Part of a small language model's weights.
Architecture: LayerNorm before each block, learned positions, biases, untied embeddings.
Training: a variant of Muon for these matrices, 1074M tokens, 8194 steps.
Each number is 500 + 40 x the weight over the matrix's rms, rounded and kept within 0 to 999. Layers, rows and columns count from 0. Numbers have three digits each.

# o: layer 5 attention output (transposed), 1024x1024, rms 0.0451, rows 448-500, columns 256-383
# v: layer 5 attention value, 1024x1024, rms 0.0581, rows 449-500, columns 256-383
o448:507459536500488492467508526496526496561548478457463474564467491488552510444457425522485468525456499467554547474457498499462498533452553466425415507549545488515455509473479422395434470474450428572475506510586500504520494513510518384492486535472452486431523542538480478534501457518460455551483445510524483529586488481547486524435483458465494548554497470510513576522414451520513479551524
v449:489469514561474390536541502436536513447532485554530493489561504567462479536488464527534566564513455481560534472467513544473518493459540467485523452563552502492488481495533512533442477536534488476503459465466481518495522524480509488509485484480529538495531494429515534467523456520534501483547512506460481472505557583482503507469646488505449508550494651460480474551566564462457448563528
o449:511456507500513557471500504536502493524451485487518514498487494488500454568502472535506457518459515571449489477414437525542462501560500613530528531493461466468436517472513555467478497458529500549490514495475591500494439478481527500541491515501480463531460536462483533537496478522453504536473511496477481549460501479543501469451431488477543537437486491494474444509465554456502514485470
v450:493530547502566514471459526417499476469503446499539468457457494433518468495549523568468516490487541411516520517548521541478506471486551518502570503479479509415465450524484478531549543418516514457502496506573489477511403505438475501489533503480513556470511504534499536458492517492524512516511471448513489444486534474582460518398492551531536513504547513542484510491524475498487515554508
o450:499489485469531514483441508498565492502552570481485528508506541459567543451521546497523510513560504532527500542517436503477537509451453482530494466497522523534534542514519534553445473537490512485457532576457496477450565534512498497510525469500485459515468509504553506519471518510470490512462491503446512532552462528367532561500536497436524533535500481476538568560498492454530507511477
v451:513531448570497503517496556477503491460442477584545449530446452524506487478576496492487499497460529499477518515541525479492487436513464481453504538526541528553424557467445524522490454514433505502473545512450514490470492573578536525513567471454543529517527532481487586478391539499531487513522500498512503506539504462508543520585439581481408495505501518529631485516546515514470441469461
o451:505550554451474491479448387521510498546475482480537524501473502530465485558460532534421511457509462529498484510448526493523513543444469492566517457497498536480520521553533454486498481460431576497515531503569510528539485454486500483509442463554489530532511508522509434534512480476458499511542479589561415525457492419500435530526480505570531569524535494451524524531526562501535485591536
v452:514536522602551490538531518463514502481504549487567454478508449486471452522520456471495501419432431542553490519505472536500480457570522454528502503497509436427490472517519468580525467551515505558461520476482512516508444542550561505518491488501432529484582568498413515468521491479514421576466498554523487459551482503530492520482456453515431488513469601422520519462504493470526471521467
o452:527478483445471468407470482549477450505499434557485561534485489475530523498491495532427469477518560550420496429489489460454468519461471448476493569521529473527498547512541462498492542457506442495508509544528476465531533453471484481508457538468433464475439543511463489522530485525482486453478499413498537537477499540476542491535539541505563461453539572583467513479428515455423561514496
v453:487497442459455531472448410509545474489495471506518489522485508481485462531495523511426517501482508492535555563487509465419559485514505510513546501513497490488549480479458485516516557505499481456527533518484454477510517495542427443483469534483561563468512595523531542507543458510484479465498517537493536490483521502581505409433538528427547562507508488541477465453523465481497472512523
o453:432467542486554445475555544447492551489519504532494420475526568506516477514527475443521468507521512513487498507452481508448522522499479528426476446477514578497482501528458548488494507515505495502539483492475531481519483536488447494589465535478565450513500461441464436542509553431451515540456491556482436454523493527446535491494471527521421452480463548540542605520465488476492534511556
v454:473548503442561544462517512488462468428523540515534478406548494532462487522447552557538480518504451508517506493465487446467563545523562535544537490576503523444517506495436525527581485539513563501495493473462510449476517560406501558564509462492549519519492446445495437493510445592550465563532567448498523490532499443501525468615539440547540411549525525439514523537522537444568465528526
o454:493483434525462460496483507508506540548562522472488459537513504478562454590495521428536446512542483531465519530487498535493455494480387522471466489518450480582525470570529458565497472544405404442423471510464474495519487484525568476538469548505464553466448513530506524504466486431533581453472527547509547420481522490463443463489503511535513490483519545468455489516524562503469461477517
v455:489524510513471507492504472479514568494507498506503427551514535580483445488530552534433455440493583530560556518539460458543480534504507480429524427488501542401503467503537487524515502535509496478546518528495495524550460511531494537495534448501471485508475476462457544464472545516519454532451501474472518531472479485527551496562452530443608461425550546534543529506606506476518488533516
o455:430497433484528425451538486453444498538478513514477439465503504439491522563478449436496450521446468564544479478519511496521497448471462501479488554468452498491512468516448468478479526497501463495564522509491509507484501495495543560540420560511438443513518501539573486431489505527437480470446471547508514576492500542495475486502500537545449525496518493490483407476427464482555487492515
v456:460506514457527513505474502528488488520479486441454505491583478548529510464420534537537521535497530518523468583540516508540456494498517520504503494480465580495451493567480477502504511489469437489515437506525499442499549485478438519570492506475472592567491480497452558569460505426473554526462459485500513520484500500462485583582480489475540466525513485570517512531466478555510529442432
o456:515552553583454596468500464404508533439490455451520478415453583561490528523526524546480463484492485532478530537454444458465495503515506476428537502453503475477568529498491520521486407469554491520460451529481555515502437467555615544466494502497465484489525475474519473476496539515508409484470539537520518488488471468532578492481570569496524553448487456432516448459516488531483494493556
v457:548492419509460531551471540502490512559462441584496456429552475542448508587504485431426481527481482487545476500510456526550515493459462519419545536431568429484455487503471518477503460528550506553421573458495523432518501479536495494543570507493519544521525513528510498490519443516456494499486477446454509456502516516504492503476463531520535484610476501477479523497395494502497501497553
o457:497471569517505451413479489521517402486503458505476505500501471449460509471474525555518461490463492554528505497558517486525501492519574542490481462543467486500496486484508525454486492536486482448465423489501551474458515520510422545465435544516471538506504514464486519548498446526607485372533460479567516500545427561495546523453486505511528474516553526540478503504523536487575470535494
v458:491475498515464534517472495549482423496440507562490534496450522478536488463530494505509444537515527475480550570568386535506494456547508534458520531468442539502430465521502505536516470531522521544476477519586492472501464461438528529498457484553444483547507523532509560517488538476564464444455514462535418466446532566502479463436530557561510518488466524469505525471452499488499486526439
o458:532448559496508498562460500496512545482589515521465451525520515549536526563542536509491461447460519453483502482506532437466503513512549492512512514509491478486489498562478509558475468544463461479459530513455483569521512529530501538483520552557500517480480462476553465464476472471411554473524525479469531559552509553503514512561463511506544533477432469580518510491543559526480567581500
v459:502557519488485520487507474541497505526504534442498484541554522485527531516573449527496550558451470579493530484504421475470534434506501493520503543468456458504516459498499464487527515446529467534495430511469567506548516467495508470561531521554580477506467544576534489414539492539499494477542526603526513492580505560520527497568595585522516553506505477506476537518462515422479487445501
o459:483486459475488486485487473445502483525464478476470516537531519537476563477491563476500509406478491467537538528510528534473445516533539508539497511504503494552586525527515521460524467491491554575525537496504509514466520506484540422486516526437479475522571511480506514541469526473500466369469475455533539489506421505473485534477469471530479411461512511462489458541540497548554471518494
v460:507559526553530517498508479474505489574484457518573510495532518475542520425572531513501501506552450537485450491509459499491562457567470566522575549513479574482517476472466462441469492542547573449432479514402548448467440485478526562511545574474524449477519426470494526472509497508489455473457487467499509502486456458559525468626595519484481506444523459482513533530481495539462453520495
o460:447528510472463420563546482479586468517434479520482481523479486470477501456530439529518509494484484482528496455486563561459449496509559437486455500500555551423502465485485553460545502470476524549520506474532524565520525556502510450502458472606513472472481586492519459487500510476492537452488540503437517528505473522473507584459524517514439573552484520501429463507570571472554493481489
v461:489427512501485562560399545439486450494396554506527454506479530489452558533471480528472466543560438487519501477509489503477552490559532467468522517532503457451512549519450520518466589469441481457488560507457474490531507498492480488538480453527454537515480455554486488440464494468481543501459439510429491472479532478514456494519496510468562533488489561471562506451545496583472490536475
o461:493485465495484477437486538549547482495558411475513507430532507463528431463507455533464489449445469428423490444557527516471499437499468491420530466510481525520515425475526509523519515536514502503491522552490473505571537398484535438464498502475502394533493576459528528503531551515481406497527526482565511519476464521537447499495497491541519466478462473468473588516507565523452546491538
v462:488579459480476504532557515506475471475461492475487495471470526462598470517574520545508463535512476507487551499499520607527505502519456514495493533550432537575476511513488541538513552545479495487503499546511585443461477491515502491504497502494529493536526516465453524519543496493500490421587467478436499513441482449514519509449527502507639515510460520511476573445481546523512532527512
o462:470557555490478509506486516519432512517512484515535472497536482452485472519472470468528503547525495500520531446554545486480460528521579512454504484479531526527525521547549486522491476442416571520549535450593499497519511527504488515464497471547495537514441517562531495462498481517453500498514544528490424521476450461480527529568527533528459481507504476486518473504500577493500491503456
v463:526539526469459556554502475522421506535483559450503478522557486497519580491524549458598472441494402516482611470504495425459500480492544497562488424449481530467455516471493453503499466464441494483599505488529552477467502510472512507438519526552483514539471445593542491492472553550502480519452463506499472492516475578486452464588425571536497528465490419459478502523470456511570521536536
o463:456494503494485453470470516416466509505538511520492603535485494519472509537489427558430531486451548506520453503520446512520554462489514492437517535524471457569507413554518527551483507494485510538515536502528461584463574498476496514514539472513479420464523549454524508475485537514526430549493511446514550501496511518543496537497523455560492453511406541489522564505559479536505474451500
v464:498517458489441564539533476500489466504524520497548584514467494509524484482495493457482474497441516514489483444499485496502498550520539443488483532488507497481519547513506561458464549502475490511599502524451500473468426537406495544455565552432632473493539512468530586497562496513511468491516505494543565530548497562480433513465595540536503547500479464500433515493489479529461475456536
o464:437567507543461470473413494512469500534468496459506423473497459519549493516560509564536503478482470461435504508530522537459585499520484492508494468488521525510477442531466478479516410528487439497444521490497494561535554472483504468527465564576421537509543549511527450508478476486488538465541517502520481487466532412539512498456451485537491505485489502504470487501537485475513539452464
v465:494474527470497491452476493500519505494621515478475494492503523447536474546478505537503444523523497501556433537549512405471559505505472481523482519544485476483496459471507483552491525499506589534509492481423461465513464438526501436516490513544439485537432521515536492491470449527545532427413479515455533495558439586500450534463508521480559461465529590556441517484475494459498440559508
o465:503494470477492462458557476498493491528515468534565445500539532505491532574471484544540531468464471453528486489509473540502478482524548512521533452557493478498467461487529475513475459501588466498490498542540516494505584503479488509493520516497495473461515558498500489546560522516515466481550544502460494519433550432525472482536489492529454498595438465564517521541554497470518457509476
v466:520464416563456538512525466467410555517551501459466470519478477550455449456388495494453491518541520537493484470481526557471499477540503420515535480557502509504503482542505554595470488479583493492591462530525480508481446492492514499499602572567512516482594551550503496497505508629524511537547560484467488465547435566485435496499576545489440466521511524526528488490498470444455516518549
o466:498496545422486505465573487532501465432462466517477488466465496452441536540545495523518530491466504478549497535444477488476445554511458510555496550423552478444516456380416429562503508520530432498477514552457530527488520571514486414496502513499522568501458454557493538490436478493529478451472560526470472525463564433520545481480408508500512448541542531533517492505440516500518515500530
v467:493480481450518512473482526457485575553515479574602479525583544501546540539570521425483523547502522506536493478504504489481467528467448598487499537447544505462436526469503562506500524451536445473438502483521539481533508503529527492484476444504458503455482428435494512429516538532483524510539424470503492457573449531484551481556538521578474473493516483507490509479516509461474541523457
o467:514524517504492465510425481468482511481520463480461566453460433515461470445518478525550493581518464549525480498548454429500413531533475452453515534535523463638519539519575417556461445548505457507545498511518468460471531470520538493561441435502536487552500576532500553481457508470505459563519532503487479498460464472505406475511519554535551443490466480491511516535575514535511456511504
v468:530493494427531519488469526505468469508567487462443503456543485524458500529562490476470512504516519505483460494532500480571541507505550497555480468509492478502518465453419485480512530515470480484405455555508484485536548480511538567591459524473457500490466549449481570565567454451503502479483515399552469480521452433549498530528472422496560520431539432565493533439569591516518491514573
o468:560503544540544466513505447487558559397501572491556542544459513468514532480550508534481517487477502433482516563538479520488511512505438523492517544510542517461533618488475533520482524491479483522500504464521527444490494546455489531505507484482455484439506467535501525500457443499447502498492532473459530476503565496482556485456568564547476442528549512427463420495483444487535485471504
v469:508424455501494494461496529515471451460452524590437531546450493541476489477506512506574521440462525514505435435506512496515491509513503529501560547483524509466535436546526458532489544467444430552528447508541489482462526520411559514447473506547515499495511491485489410518515488446488414525503455510500477474499532515525438542537474541524486452455584517533459503526478438539474453517438
o469:485533554528511478530502423486570496503569491441515471511423510546565485506466527556463460492533523521475502575567434494517464466561479556530501419501477503519468494482581575480571536540497530452527493475509511536564460452515530479486530428428497526483481463450533561423534457471491482452506474557526518539520466507524520478449561477568516556472513518459549467476494555511510473493441
v470:482538525498454484517547539514498541523407521483492524527476460483507558535466619535502481468431577483459478475463608514588483520483487526506440500564506553520506455468514472473469464507470499516536574513478527450533540506466509530566483526556533459512521492506464458482515521519491563496497535469467569428507435471550522509477486492497495516469509469447527543532504488498480554467534
o470:435501542442544517486453465501456442504516501531511555490537460499440474470450484527493576502581520533497510493556452479507480520454519464484501492468511524527540462501490482534451492509511530515531541460512506471466436538513486458459546485479476473510497422527481507478463547441509497523503470513552498498536573530544499456507544456510470539483475484550504498513397514467564524563545
v471:504524554474551522575492534544473502536549482469586560469540500485458513474454489498463532538482462521488439440498536487444490488507500474470538506531495503515597529485540466470495454474541430562490478459472433432478432552508476417614452562502525487474585567435558543518490531490505540496497492459499415492521555478496498475482494539481581493576493522475444522496452475578495427430401
o471:480483450487468499491502428481603537468452526506473447513518559540515495444518483523524516466505499498519513479478459446528468486479466491473460484460481494442396445534496498509493527514523569513532517559475517492517514471482540495442433498535467511490497498543434505468527436589493481515520552532526566500460496544559535443531465470508445475564496546512467492509504518503520554499536
v472:539556533530509479545520452481519459525469480600463540487494463504455526548506523454492407497564477508513500558478464538558435519499514514501480524426589514459467445561552497499519420503497596477498549418486508468502507481512476504438441535487477521521450506560530384458498513529506468490424510505464527452506504532446419466466393447501472470411519488527504484488504511522473512533510
o472:510549431506568505450501545494502551515468515444507522551481523488511463525480474496555473505480563389505498452445460519453513497488456532551545527489462525456535494502523564440479543486501429507530441549560486518438582497529523510512592426489512445592515534441465571539459440480540555510495457492543498530521425516466498487516450533533510458535565501516511508494504474443473460583488
v473:556507484446491469572478593473560516514504485510466532514486505562568478497477479517543488560543450528469566477492465499458466468500435497486533492494473500487522515527449492448534524500515462512541496505553479455517487569508515526473451564511552481476425496468521570528506444568502517567541522541470432538488508548532463493480558401489523494495454487552483505456510532501462491555523
o473:526524549558471498501509470456502510466489498541553506516570478484447454509538444479453449493503525549461461519546497553468490523546527561498512507509521524462537453478558435496502505514540460521473538497484501464500490467475592435490496516505524522526530504515500535464541510454531546525505446540547486450510449453454526461473545507524517548479456523518447506488511470490474474405470
v474:539532462458448495508499511504474508568453494487527492482521508603536467501536565545542510509526498428541509468535454491486422499521478496581494424540421488555492512425581486537490472450487450460519523500515519504473529493532527502522510426452469527534533547595498463497513508581488468513498516469550582499490513466526437459480503479573491501422488541553587486493440480482493474503477
o474:442525551554549524481513506489539403483500561476483533559494478483457506470468482503563536489516467464450475473473526450541510534495517476495467575481492447530486526481487469499526533532419543495499460472438523483508501532534464454460477509526500478530478497479579500515470520489497454518499461507485473465416461522543465512449464490442558521593573500499455523488536492535529475501527
v475:502516532509499513499445543526539416598472481554501492518518503490536529540499481538522506570463495535423505440515515454470513482470446494557598510401505458443482467506481546509597504466509593500500443497496460498500605447515537571519500491501477506552485548495512504488501484495493494475523517509474488517504512523558474483443471491441555478503544395473469503511514494486525551493440
o475:572471467544511483473608527468479526530514524473468536484447476511481525555498493480533410513524470497498559514419489498509481541483571473448498496466478488494530522437487484514464519452471470504587535462540469478573604530528469436529534516506528510478577452536448524459500543518571475502502488514539454497486547430476485605547455510501496433516406517540557471455484490543433479540531
v476:504529405575520494507522518533516467500500498574487497499480477482503469476482492485549500531517465540473527488540572563548492530470529513480441482541544503508491516468509494514563514492515501575507558529476494483513530520473515467519619464532430562469442518450443425472484484534414482457436571500487521504553476479546521498493469516521639481557512541506510498556420465520493548475489
o476:536514509451478479459513470525494485486437445442532482516468543575559483503492494533482453489434503489515518539464479528503453485523476425564498550509492520550489499474525474480431537468526497437558476527531505612511519526562507459539443492509473501514578478561500535459465533481555494503502500510503470570497502471552555507504524513478470460443444529522539503515528603425500528467501
v477:412503509490526512567538546486541554589536482476571542596515493483533538497481455521501554547575589561542500554484515436441547475494522479486507461551521476403406466504527503566534589451500514474478493477516515497485450514459490470462483492445472548478494544510543465534614556423476506546559510529548535495493486437551559493515425586456526505574584531418497548497463497544503475495458
o477:537492471489577532474475443525504435525517541505476454537524487385463496557492512438466498487502466438483474489599470530456509522518513509490542426463431500504571559494475550440427463443500524515471502545483479516525478532467474499547506465542502572452523496476487545570517518508487527512497530551504503511528526534452497532435534458505476509513481466523501467550536487451544538481534
v478:559466554469550525463543466563419503460432492542424493475585530452515516528539450491470526497492414488506472530470561415522414478505485496498540454525555554513474494532576472533506477467488491433510492499569472541491503481540490521455516524455539501534520458541523496511510466527497505430521505478524456577448559462547479464623437469541479525587547558536522486417547459528424480444446
o478:544541457477491489492449450456551497485500480450557506470418475531542431492398506472552529503494471488477552506500486542504486484524538504437425543482484462453500454489515512470502529518519559565434436508459479481514507481491454535495476486445505481451532541453428500497500470505524507556511467506511491482504427480470490552490490496494567487460479465532558516495459515513513555487534
v479:510484521515569545475506526550556457489506489479523456498488597472545554540507519474493506547517476537540446510529530488527536503498490473480451523445486515505542503527497493409555504477490483507472450516514477512514461525484516573481543456522509510501459493491490494514573490447520436476508503439513448472430472420476476437443467468408464434432505531538457517537503493522487514498541
o479:493495441494491532471525555538489497531527513567517510529516529485494457522522524479483483470469552512537537543451480485479483513606512503433469475544460551508464519506450505499472485464536541506504518534522514548497477533492434531524471486480442474458477501515504490510420411495519598501506475506557516524581536530579517569507473536543488512531504489462498451552502483513447566511478
v480:486529614473510463492517540570491527496516463569477559521466487547562524490518518495556542505469548528554530522522500455493569553481533435521498555503470509543445488503434557449450434465575448486515480534455514476486475536419534519543490514460604496515544530501544527539549516487477456459488518548558431513583473429472484501374560486483524558509481461499503475505528458522577502550550
o480:486460452469519532508424456483442480545466495546526445472532465450467504545529498559464534555530497502487532482516450531499516502488478545530506497475620520441451490500502511517455444498459504495474470517585497518564469449517481451480481525483452461489499456493489460505555482504540526528506496492468544503492544522549598532508546451479447424464495482530484492520558489465501439454479
v481:585514478497536458479552558528494473532496538464524533500408544505596418497488486453534459447460561502520495532495487456482484461461505466548457453555481537418471496468554508515456526495515474440503583472518526466542469514489471453505544478504513519502545513500510529427470540506564469504529461520490517538532467472566486487455491501537557496505514450480500604417521477528453530450484
o481:498519588486566430528435425538538517477485516554517547515517469464489495458541502475544541501479450559473500470555504539489509518517492534441486512473478455553517598573531446514493479537461440503438532573509523487538462401516459489474470484488512501535466507544499439497500531534442526530504480500498443451528509547564513459463462485533498494455495526441518517519454471503534504446509
v482:517490451434509570571489482511456446534518449438516459452457521462501518445499449525506475529449452477443486514506475547503492430467495507521445496596559535519515496551456520462415478500484552535494506462498529532550548456490443558566537497493462415495433501486534495475554483472535423487512505467467526557424535469506419573462466533512588467503443530549492505466539548513555467495538
o482:517552534548443542482460539501501484514484465507532472542544512527481472552487520554523493533537499416500537485530482518558535564518531470443513489466478512510511487450525551490605485485538486508484497497442489462476556506507459502475513575524497506541512456518490495481435495507506533495502533516496463492513453462511515461464524457478478460523495474517476534516515450501542527484508
v483:503522524564530531484466502426460406501435517510474520474451477565585558482570470538534489540488493494464485432468492521467437465546537525546583509490505498510584463472453549441476497495449442599495466493526472579477519507535532534444517444480535496489530506524430485520527488518472393549493547466410574520509482534561504587468561478490452495480514539498482499501520494469541485497550
o483:522457460524508507508477489473508549497511538500506507547528552421489510514453520513469477439513506541477481496557502517504565511468551469438498497521493469415478499467511541547508486463436560528498487509444493472500509524520556502500475544487485449502470531493492453556496497485534543478472487542515482484513517494533512506517455545515526547475511487492554586500496513544455492506507
v484:550466445491482561516496534488466510514504484453513488496517457548464449508508503542472493535438479455511457494514539536508554556481541472458486517393488505542356481503419431523532424494523507548532505506473493544524535481463505468509473478477473430460584505516507478488532400507573534495588490536479549486550363551487494530480509521506549537467493530494539506532454475490472417470495
o484:487517584516486499450483502502561476483538482551465520548469548423492506474492544485525473464579472500500571463495486489501507455538493540522489526551482503486543524476525441443514567486517521467452582526535543517432516479491488570449506464492514535533505470473495498531536560554469517452478540466469530507469612503467494455475557463502522463486529518519525486437468577456545554560492
v485:534499477497432575505502578528504491472512449548526499506559547528506550464521510446490460511512408454477522535463451488471498546509465420485516517502525504488427501518531525499508477575475578487513542457526544466520529472487500515539534482524457524567491558472490499580495519531444535460522477487482522543502464458564538548520533494439535479473428424542509542513534591559525485477529
o485:573572505529490519463538437465518501512562533500505515475528469519477560500492479454530500510450542563529529416463502521519468506428504511455587534450472437466554456505521482491580476486449456471553513535507487479503517552463452505544462511499504499442475439537477503495498463483483541449454516506485520457534492473529518471490470525464510509564522529458513545508497486499521550424435
v486:483448423473488548498523468518498502518465519448489489576552477536500524409570484504500530500535544475513529530488564472512477517513467501519595584534440486527446529502455558488531515567504483519497426529493521512553523510563514477509490416501461480478592480453455479455558484512505499527473519538483505464611445480497559440475516538497407532461456445474504512468474475450511438437457
o486:503485496467554481509529530524469490480525583467465511458499490480510517511458508517507509501476536528507494489522478508524489499507519464505470460522505483514570571484479520508512519513511509472494504453434539483466471514503484554494555474476546541526538504563590538518458523515471539530511447480562525471405485544496466553506538547427484456537486496500487472501541469512535453513525
v487:484476564478482559480531517521472590478535446559437455488529465512603511476521486496441485516496495541420486448476525539547503507545528536499503483484558494492465506463481480500533525487481471447515433465440421584460514563438508538544492475491454480466507446473497465527565459479500503452598492445523463499456515510516531571492458520533437459483461475498537496422586438602493469520482
o487:509510503496619455564513421526499506520500554480537544553432547537531515500521508517512483475483538448525558531453478491465521463527524497500506515491505526497503478563508536459479465536500454521513454584429546520531514407490504475466500520470525475528525482540536522510455526548466545553476547553493422513581521474546462460518554486525468505492518529531525496525457595482496478483520
v488:559499516542464568482555510462559585526508449562527470553562461511533460539479497511490502446533485508524456455479463460473494530419468475517508474512531516491476510502443495459546563475423540466450529473441462498504582493540496596507464351475487526507484501506511464582472546482444422533466510464540402518549530470539427513473458578483490497477503539512526503507542561590541500507492
o488:507573478470509494467476482528519519493497539527514519487518438516471462461526489471492547480460489532490492529491505502527477494525464511501477530450511523414462461433460478442472470533504497557484482479527490503448500438474510473497466518491449457518539546506553550497480502498604537412494502532460515520525541461533489531476516449495539520513492399482471539514493497520502506452450
v489:498447432534550541582490504450420454468500516499479525523448517474535454464520524532451497557504444454480474486514501568475552432496545465520448526424571396494521459458461490490521497550508495508503526451493525459495536514553539462552450448449476496507588469494489460469570536489487495550469568538463487437463475436449507531430537474506550503489488523507452526509549447516454455480494
o489:468565492525498510446489483515513503527484487546538500516466529530500523425458415546459520472493469518504528521476452546545532569461485504523481494493491532512491493546454497533577511460488513523455506437526565520490517461508520537493467479545521344508503517471516497465555499515461535478482480500544544475525539506500506461451479508512514475490459542425508448498447507503478523509537
v490:560546474475499513510502543493450522521498495498500450451498502536480560507570483499468539451534447525541497442455446563496485493468540475511490492536437514454491528500515481485436471472527515555521497503558536520488488524466547523456538492503488473464546422505482509517496447469510512476529478537448510492507548510556493466555494464483460564483516525480493506471417514462465490508489
o490:474481501537533426534500464465484450473441430451461502512519502419517555423389520518512477496546589424521505498550486534525554493466500437479506500411541440551428369525520502486504461554545450515489505480537516478475518512473541494542465456477579524554408568575561521458531511514559487544487480507570530471516484516449498515481553501541527510574471534577509554468478501493548494523469
v491:511495535469488468538540520475507503515501526450423462510511451462485519488508501519491496492451476542542614420547531505603540504524462460496472574522497533580414546504470512560476417530537509508381437517476506471511468489523425502422472497556479555522558517542439502486465547539560522493490535493429490492533541509512536538499577481509476497489518511507480522498492487553545578509429
o491:423556510498549519527475475478436442516492434545608509493432511511483483514527547489493534525501523529490492562525558460459507451501554460486532442477478482470557512481547579492482503440446446458539494510466481469463516514581532486535559502475474517495497532477513454483535450512494518515497504504459471545467515505466535557537468563541486516592449499501449471444518481525481498567445
v492:508526533529466500560505497570483501511507506497506486518548494460511487463451504526559510527527424501532469490427481581581461447491544462490503543504458477522475511469432478575484513492490518463506444536524455498478478515500502539457515447471523495502566515530431577456472548499481576518588495520524474495461540498531489511482588560456519536507484513546489456479491521480499466510536
o492:501525530543539530481498502525547551537530489453490485506443485497534483470494451510509492563516541493488496529502483461508491492480463470476569510505470522483481494484501485515472474498495441518473444430462524565531578457460564510485464495514556444547460462498501425482515533484471488451576493541501480470485487476456460476512480487511477513482501507525540529497552468451532447451488
v493:526525497449466488513515495468445536524493453465474551487586419518480510570460509468483480556538512497516529523570511531506465486437480543520480509524496567471526577458452471459504497570497436482543500422494461439435464505484496486506503561428457543493483461533573507451457514526491449492429509523500548534463470562517502491479522625567614486459440605496531512500484395459549548553472
o493:420533494548514493572467492561494500496541494602516476460437586535457470443494492530558502498493477489480535537501446462563496528472500475554537412441485501504494515527481530573447467511501515482474516527519501506480465559529493487438509545586487548572477518498492554495517536515553517516473483501503505565495520505450537514494552481464501542487506521519594499523458506499511517435482
v494:469403500562552474467487465456499470427472482474434512503440530495486531477463423487474539498488481500514551483432469521544456497513424478530550467512568520486490465496546514469504526436561577479446545504432567511550513524456522448478575523495610513498543462479526486507497410475558558506547460494509535456529493486518510482567575530514492506485455466483532544497431467527510478479507
o494:532439510565431479496557495481547492557580496441509526505511554477441519470537515416476456526489537455543489524559557512514509543435462528503453508565508448487501568480500476522514508469553462527540477519436461432467526510510605540504524525549463450502579546506445489452532535524463491527505466570461457506530542543519489504459488464467476488483548484424505440478464500548522539490555
v495:532502541507469504469527495482526497550481465536466557496491507528456623480447529517580458415538533543453565527512539530499501437465556562423531434513481480468479492493538459533505603468568515537442464509465562420488474533508494522552503450524487578531592495500553489414475456462521473481495517511529537460458507536465469430465488546515410524512519496470512530540493517414472461493448
o495:462466447521566491489530502494417486518476538478489488485485506514586471524469512488456468502471508471494520511533494556500560515526519480512507549459554497534519542507515545505483506471420517509494531505517428544557543536499483477483530454404548495470517488575505460584530465500491447494459486469483471519491554466504546565488519509488470545491501538529463498482465490460513504555539
v496:499542586485562532530507451476577436402453448515466522426476516501461447555469534521539440552604498526549509575483429559525499607480574597484523429490548456552520509523533438575473462461496511556505540488483492525437426506526513505542466525510448461462436467474471480565483597482487499511464463471485528443489482510514486433429458571464557506502437565486452550496567479483477510552500
o496:502507461441495562480418557494421466500522495513468530472503473454558534522504446469507475532522424476480458513503549460533535520529435451502526571576510474488448495523543534447527482485531488439460399510558528549549475504500471491493486470516495460530446496496591605462522440518564533455506513585526484493532502516498462536509563485516552544536501497527493539476402521474488497509469
v497:534468502484452524477486533523477517519411468495451484393546547492500577533552424556433408529488434508628549421550466500495502518466448538522508577507476429546423514453470462473474441502482525532456476504480555492510483495454522478577512450551519543509478484503494524528495482529496442490501516491511531455460532470475508463382469527498510499473549468489435490535462503520452496480483
o497:519547476479451463538497519434543523499521505479501480496505507470523451460534507526472559494542466527557488555425533458473464454573569519448426454479449519521427520480495469507571474503548562524532538511482529518500435490510453527489437508498425455439515520523444494528461579463485504415487427509449479528548488514490504496512491459494496496515503500560505504538496460480512537554493
v498:415538499540503549516521456526471506510438554543446518548476580556516510449498509533515446486471479557479549533446547544475538503499461473486489514447478496472495556489458482464479502517502510549511525564495535495569521513478439542415508513552413432505498484470511459451514479407489525463540531492481503545522501556489479522464510583482457469459490506492522533514444547508526499465578
o498:491451477418488478498560535501502506516506491467456561442473493509448534505503506472469518445466515465518445457506467520539422483487531472516417492476508523527546488529528461561452471488502480518521486447540483529533466549513590452570512519498491533516464460520492497513549492581543462514526495465512488458499447468545563512519522528440439510483440468445512497513511555517544522485421
v499:492531575531488480497503511481508510539498509469493506438448554501491531492534472439512587470491525483507431532527448514466514544478507489577511440541586512543558521456544459495440461529467484560481510432495565494515472436563507555524507523498480429503498444487497555480407437560499447497557558513470505488458575515484473443461534455503393540449475519457539474503494559424492499573459
o499:489544469485521536448476460529528501501549511501475489479471528506482512465430549490542440555496507519497501527462476481474535475507490436489556523464450520465428426545498514505563522515497518465564464517513478524511558455520467483473491520515508511520408507524479443480491529588455471485484482489526574470550444495506520501564518466537555556540495546545474517543447491514485498508511
v500:450441547469512550587512494448467500555462522540495461438472495530457532485460580476460470545495538497505482499583546480455452499431507495558463513553546448538459506522413427441518518480505535510519520492548490541561478483486482447515554499454493577514507465534457492485533513526499516483534538552553524513444503472505488442540515560581466504497523507501448610400482508611481524471514
o500:531491499540428387495437526512465522498514465528569591488507529420475534507448508430479545465501522465485502471469568464497535481584533530441536479538523525522504500478533559544505475532474502516426507564493528541504519525520372511507490479472489509483480498485557519536552526473490502464535497465478513420564524445513543526503529457451505460550478474450484461492518582463559478517512